config.toml
n_layer = 13
d_model = 128
n_head = 2
n_kv_head = 2
head_dim = 64
d_mlp = 512
vocab_size = 2198
activation = "relu"
norm = "layernorm"
norm_place = "pre"
norm_eps = 1e-05
positions = "learned"
qk_norm = false
attn_scale = 0.125
bias = "all"
tie_embeddings = true
parallel_block = false
init = "trunc"
init_std_qkv = 0.0277
init_std_o = 0.00542
init_std_up = 0.0277
init_std_down = 0.00542
optimizer = "muon_variant"
lr = 0.00699
beta1 = 0.93
weight_decay = 0.0
lr_head = 0.00498
warmup_steps = 200
schedule = "cos"
final_lr_fraction = 0.03
batch_tokens = [8192, 16384, 24576]
seq_len = 1024
doc_mask = true
train_tokens = 85470000
steps = 5511
dataset = "wikipedia_en"
Each number is 500 + 50 x the weight over its row's rms, rounded and kept within 0 to 999. Layers, rows and columns count from 0. Numbers have three digits each. The size before them is the row's rms in percent of the matrix's.

# up: layer 10 MLP up, 512x128, rms 0.13, rows 163-187, columns 0-127
# down: layer 10 MLP down (transposed), 512x128, rms 0.0676, rows 163-186, columns 0-127
up163 098:473453436630504437465601638546567550537561523453523588458510547511532468462430455568522455541487517508530517470402516594496489444511431545455566445492446479452497498506562502470446594442411420442516514526494513402558510564496476491521459468460531522572622446536469502551496443624520586461480500496473504495533528532446466511478525526527482533453406523466375522486497513500442467459508
down163 108:503560474511567565561546406521492436406544467529600423524587578592398495499470509578560468542515481511510524439453542504428507448467458544459483492528429439461469472406574427548558447542547427472563489525473490521448521549573524607550507554499575421492418596525431526493459482461561392428514489426502503496510476486494527476541476545500438477430561467480448559467516452469552561527513
up164 103:553460581473476483485451508525521487499471579469542475496494489471490481426385478523489457533525494488531468457400417474454492391454588545563474576520458424490462416503485539593543540482558480490517551512434458480549486512466546473528557411511421482565554531559521644602513504515478506412503549538515441524443625468554516589640487512566463541469502542426497475523508461488430491424479
down164 101:441498399502616535542590546418514516664469597471543478481493474524444469521497457629529508528465461548501479510437475540509566478416545509482475519510562445513486550415447499499491431478506548520440532547591506467470506517566502475502569355477534532473385555485479490557441419485519554468499491485517409526532483421574509454539581488427487424466525527494510462474425511465554543520555
up165 090:513482553424522513510489433540471535552457552532499534499518360427524453574441513501547561473461571515486533486504481436549522451487512522504512531482460566417559515497441530529478554511471505515528424520451488500462444593559529594469484573430423494481575518439460481527440461634489491493523515524526460560426584474509514541524452489412513339443563589623493458426576419457498471483529
down165 087:489500533522469559503384522580505578522521498455586482497551491471508597526553536511527453505494411470537487541524460530455493478543502571497463605448442403464433423514496538518565472422389513505429479536447500561475530423546502479459446482507523458436572553446481539463488552380558589506599455543522403522487490545477434504508487540532583581507444460469567522433524451373531468555546
up166 107:563521414443541516521470492383525363567522386579472549506531402543484436474450459494541578459504491540411482531477438434515497444448524588543544458460534576497479561550490523540448476527501480378428452455491524550424429507536554562488473402464540537495474508455553525498457568462493538529494631509524497565463525529574444508436493592545531462488508490530524537515562505467462499536402
down166 099:569519473649540585479557492460483430531476462443429534501483469505468575569501514473573518445505457478505600489525461469489525520524413428471552420503439419531565464463541525532560382558470461453495518480519577469561430510444438463451528511536516466571393580469513451499511586563512523449480546404467455530478514518427489477509547456558502475545496516522551478636504455528560404575542
up167 098:492513498504487421578482446547552510416513479527580603510556502482470537516456460453532517518434489433506377516542538501539485506437424548545427548503477471499471516520476512510518506452509461500599595454532508564457491366506451468525510459427344507513584520602450526491473530558423469507477460451527470530493409440485582428490492501525538529576397546507576588489535578542507571425508
down167 099:555357488566500520548456490535522582529552491496475459471418492484509485596467439506473448470500494522521511467385505432493578558435594495469569444469398526486488567586518491491456504556466514516456447500395449476571572474415449429557528581556633514489534488604461514537515531517541481562480555540510433561528508522533481531467514436446479557463520386547566459509422482484499426509501
up168 106:459527481500490575542450488465397649441580507474452514446484513461479548528397527460611471503464574561537515440393534465508480548546492516501513578488487490444479519458419527393405477517503442471534551485411481565550444498467496523509491495510444466502545508576491498490515504652457582572450414479388475487527441510509512466464575506500494503531434487492508446590534544454505553584433
down168 106:517541547504494527392374478529441435508537465471529552530534505531451520576552453566599496526552560535471536528453474514505491375505577434505533533535546569514522565411523483470542535510543394494420577506507451502569513462504408434493536496467559533549571517384461533554406417533417561531436463490460431482488491489534444547478417483487483463517427395517542522496504511537496508507617
up169 099:534334482494579495507490562519465537464563489440479494540536499503489444482566470507493476457489499547527520460571504483391512436538609580441546442573488481477529559543510482489453575555480465541527540519448507518523492454475473535453510555492454611448500522462385429424515408518385513466518486508551565523538466510426454514626533590508450517543540510494424571594456479503440559408469
down169 100:496532546592538509543456479455439526509440513523537494546534551470423518522499435563456372525552438541399507428481635569350478548578535485449461418509529558509483473449513535467632471472487515564505496404510498479489538518537545414484576545439430490520506478487532554451513511451596556451541418476491512609558459473499489412469458545496497580511548475501503513463472448465479542492438
up170 097:540563514465524497505423477541488501440465588473524536510465491465445374481515572494530488468467503411423498390526476583520444531488580645514540475451568529575509409510467559561419508518456491609517517426503440486455476484538608464435505454477428536594489406530498467509430502490453525521586584490531519508465444529550521551445522559463478451517495477486580449432543543487540450540592
down170 102:537506506583503482494473491466521485519592523510522435555495612494584507472564488546467494524398476544512475509536547451520587460467442473529540507519447513417486462565490492515525570478534510520463492429566485438403544423512453566502528512534522560484547481368458511603544570539458489445522450577535511529538461333488392547522492428477499489501428415623409493507506421551496540472535
up171 096:510475506566498540561564558492437527509402544605513379465540359548465538541499450495485507499554524515504500583535523378433502462546468563475531535456486571462476533483511592433553502481455414391575541534560512507509483544494439554445476501541544540473503474491497485570518444595498504520454494481527548540529429526547524531585493438546562440480437417442471474464546437523446543494360
down171 092:512528549453532488456654465471557467488488542550472510570457518488480407519488538527573527598456445584467485399472552509469419542522517472511530441528472425506455604395548509470521422568452391504537495487558503505581556551458519504432590522381545542471495492520522529473468461527411533457490454478459489603530426501406572555536465529532501422522501518514436461474468482491459471425569
up172 103:511404473604603556551490517497456493466505484494422427506511504455468521463569533410616507605574509572526460463450459501547493431492502544432502462400568509457425529486564575541533530554525527530457463418477535437443476501430485593533554430473643448549489514488529499476492559456427481504489484477498433540526508446491449631478494516469482538544421505440400495511506549462549527553530
down172 095:492517489464510503420433516531458496499497479484521478528569541419546581562392542597528563395516509466477487470410592499430467483476502483417546531566450484516468475528455569410492509583443529478501452536592536417510513519513561483497460436464460526535486494569545440597489480417481531543493484651409412502507453474595557505542536477493552580507432538496502534475474564509481420598452
up173 092:514480473499508460543432507505565406506493452618467398503493501466514474458475506457496508483487518446498383453517420460500474483500534525513379471531533516529510454496608539549508541587438496440463502584529462505610581429492521515490495454490538476519619454506552522519431538519506548504489464499522492598458545538533436435528635506436446567501457467633488492530532475397404522412551
down173 090:460455487466441507466536534575571641403510551540498469427479515447476581582471455456446496537536526515546504480438539440438497470497560462443518535537430492480492459529546468430564508493526470520487447507556535518365393460526474569357501524498472462557428531515470496553475604486500475438542532480466488428507400489581565509557463515612469404503520546570490487556568488553540548482524
up174 100:474570513486508471545478488530473546438471471492505543384575498528508524537459485545489486494605534547511445439450497481568529485479496533494469440400626547482498551539578572496569511470431510531479562378488457430535441523518508491536345425514565489531492453527577502503461526484500594484562425440414522564565472546566506537467494511490538373571511406507519520406545544578456477501502
down174 097:483459507487439562557616437476480566446519452535586519565540465408460399429453525547474476517494521513583553621498461487585537467532388378528552522509506414553540477577505474511539540511549435490559383504455412482431500487525499454477546428570357543543470536527455472496464511516453580489564504526509471495532468521508579443480465477462458494512530458466537453542523510477519506601478
up175 095:475543504530410472463436440528491489554421506528457520435470500457519520530458516413480495468527606397497370535454604511565541478619410549523457538449517408506493522455574539600505492599541572508389466474566493468457533476472488530500411486494523557485478533549581418524519535526481483562517505565535482591499387550593452520519509487527491467469455545544515472529499502432407519474530
down175 086:531543568581509516478516504485438483430500522522449512512380528468520520510519476499532593472603405481558512441464489487450569482485475571465536516472543596490415466489454497507548484628504403602446474508514462468501525484509546548469545384556569489584489524492432495591547501595505526460478542325484422543509542487534503473482492436507419600492456477586541486488494463517499430460486
up176 112:568578591525579433480506480503546428496481467497484513524562484499526455503474427520488481534495419476457531422485542419474541504511499497467469527532455550526570530451600416515476501527554489482503473464518454521457470510363565456560465544607606532500570370491481448442563485547430499465475434459453458564552519509494519489505521492477514439422540522423428585580602522449593499615454
down176 109:433508558457393580445530501428506582484473497529499479421423551503549437466517384496448546560493467518477571530472518585525477514443453502509452574496501507441511470557541560482517536496549564490426482498456436453538451489492600483513470501515550491519414400545537539509475490514581537479559559459542460524469507539528590508425579549428627505557535403491347485530439438433544521486495
up177 100:514529490434317510577493538495469496536518541513550517508530483577513554407479445510496455461533470410483569521560441496497544406416450500486512501536470530477510539539470377482458465547501544583592538519425473514540461513537476516404524470460426476426495431505471547510473498553510438610433534559501448529471616506540598493573579513584451494526479430502584447560435460501471493489515
down177 100:451436446483544463414471542577504542563588502430584483481473396533465539500567501537442595532478571568554443502532593430466559429483570500635499519485517524514552517463474554527558495435521525532531522529531371562546414425499537433435457542452400477567505465488451453497518518476568450490480595430563511479501501446466543479557495455515437430449566492429449550522465475469482536480515
up178 098:564458438421516455494519376501501424458472533512527529431585538537496595552456476555576509591433408466490578411484487443481502578457595456456410457447474453522571508490482468516552529421505519571450490446536471506424496466479483520404440535480541550582449467516567448516495503492497436479547482582452434535512570522445543465563516577514449481552537543534494618478531525397480548529534
down178 103:479595521418548493498509458500550470406542533462467479553463470477356542608538515489514459528536483526474498583423397497464489545590508554480504505496494410554558559478529485556546503535445562476605437584456490528470542483506463555512566400484498553463513527568530471435487478585481489567484451457475400403523459462527458407516549516374589544530503573475533500496521498501477525408526
up179 099:533471529457467436507455504504437566505468500483398461571424485529507424541494438468553408477563522416528497522416599613501444561445571504530455526514586533465443526547570560462510442551561431422566545549476488589565554550486452517487472498502456463525585443594548418566486588503497461469467454507568499538520479483532475458604503532501394495496582486445553409437477508508469502490469
down179 084:370549506491509411499449473541597516417535540393548496498553504428578536467516492464486378503422485486472560493561491485466454421455627533512477544487521518429468523535448479545452545519537531471535440457478540614448486556461399526533479503537573498452525543581439507526533531534487580525408482507538495549530476507571498485559623409555516586534468453533525489555507469422461484496440
up180 110:432391522526478505512572488407596558465554543484488489379462508526542527498462512483542467412376508600478557445455520550496503522524469528561422451491472490646434410500486460448520503487520549471543480437528465530587554525504425566406573454418488545476563547454520477556456551555445451523484490413505524465544502573502551522570478466530523458498482565493496477461552603483462527570466
down180 125:545478517597515593498489434484563530481485407420555551428516480525498521499473490516441573429523591469561478583539500462530419503369455587511511476499563516487477551442545454483616389493529582552455529511556472511401531553544590392499545436494498408451459546560479558507427509506564484447515421496564414513456538533540544517513487511476523499431472463499471591554446491488490449494511
up181 079:498502481557504496544454515476563492476522487527464536467584415502468510514404452557404544490463566445404473513501437498420538487526486576502443488464527536530543403465527496511527490533398426549575498455511446436477491409513521532529542478514470420540500389474433643490430511553419504484473571501489449522533481361561549586541603514471455547473515515529507619511437485558541559483461
down181 076:537445443448562509475498506558616530475455575540553538511474546551462503495459451408593567472489540469462510481491515473589526583408557412498530519492487471436494467520426522499422461552580567502450541472570461507398516520505459565504471509568577563567514492479448464441476476484533406421547558458513386534517505577518562488518504451485489485422450533509547510501583512477420462653445
up182 094:476498458538520497499502487451565575510465528478626490581516488545515467469475509451626499485491506516493427509518379503473531455545422557465461502437484525345530587478520464542516456506432553517468551452448437524545500568518442496627481563441470490510582453544457470487563497536555525506508513439553443488397441460617503433591522510434584512436520564520431440480420487531531549492498
down182 094:506526500431487612592441469505496581551466512481570513524504437386487525483515519551546425468485494517459470463459512591445451506486592440459479534496490431585523446483369505600482562458547482475455538545465521464515458505447430512531542439523589567422491602535508493522440444577485481501409527545432560467446528487566519591466455451522462482459548411492437544553579528516538583526441
up183 095:486559514532522474500564468561439414501478525515527545530430418510505574541432416508572485547526483504579436501492467509483406523566384514572535464428489490470461442499622508519513568537490540418543560481364448551465504485478584530485515440530495459513428490536591592519436487513603552483508485538530501575463484508511435548550561448443525413517397508470528547496486410519466486459399
down183 104:489475531501377480505544520495521497458530548533507351521430490416570473440504428451525561512454498541493533478595453498467517498507453520515549457565491515441529435479564521444519423560513610515535457595544558525604504524574407518488507536517564421426581514504480508514523487502546534508529459487430418564453442572552550451461506539591484461455452530411479512514493507584446358537473
up184 111:467435564507620568467522573617482528463595538448478505507479438522450572431435512472484529485551542500499514466546433504456527464487424600508448514515453459509452494452505486514421494479438563433513573521482467589451548518435452487414537414568500586466548579569529520453464548488498461432452545585450543418592489532443483494565564505476459388474564498579430513494492546548569497501510
down184 107:557457473532535539487517543465482495494484454483515477508516447463535488517465565472515574516499437432537477502473497403562523508445518512585492486405517533399469602464458504478501450543569527410520560533483498529537631494402488472449414463468509538441522480525563504531505584500576619526544533504534469535471528417446518485474575494430531502567581336531474587455510533378544437439446
up185 100:397498488565385466521468448482428426472487424481453436511553474463489465518472579423519474371537522545442478406509501445561462529441502532552541569473515429447517565456422530503541553592505506494510498457582533518494492462503498548535435571503466480518549539506533461543550520519485583483553571554480390447590507542544506614472445508462587453503402435523523494460570550433599510511525
down185 101:411450505514497456454535459571485532532459512481459506618533415518540542471521494410508548531539430574472446545499547517536414503495416528538563409498594460477469597568550525486444495539455576507552401491522580440509433498417456477473490480419510507460508508474513574436501535503491612478502476430597401584464538434500478502508464602497472554487536526505436416451496524588462508581543
up186 104:411428519426491476506408406474473533544469615504496547372552498455468520529464567521477562553519493471492380497431468507576555486518457472526485446511525526565508582540532504486453631582500563485481508514503447511478455535391628543543480507514478557528553435490481486420493532421491487555527564475482528470504496469626446436504443565500469576481458440516530600432493487464455528465479
down186 116:532458512578551475534531544462549434503427523507505549561547454552503490547498450478440465524485592494465495417545564517467504473409540530483507572495484619434561481554532496522466545458538536540541298500502484459530535532517439538526429459534539606519535473479410492459435526461437481419490453420459590516519556503448424538436589537432533506562539441431478511466426552484426534509538
up187 093:524490486443559508495495491476498531613506496410441475520467500490513555481532590493479455426497491539464497587529475447546598450428471481599486487542482576466514542477572440553454518384460447429527508447564473414526483571568497494462437471607537497483517555510548473574556529557418469469577546474495550489408555403496535494503536432578435472531486383401476576528558521460459574508519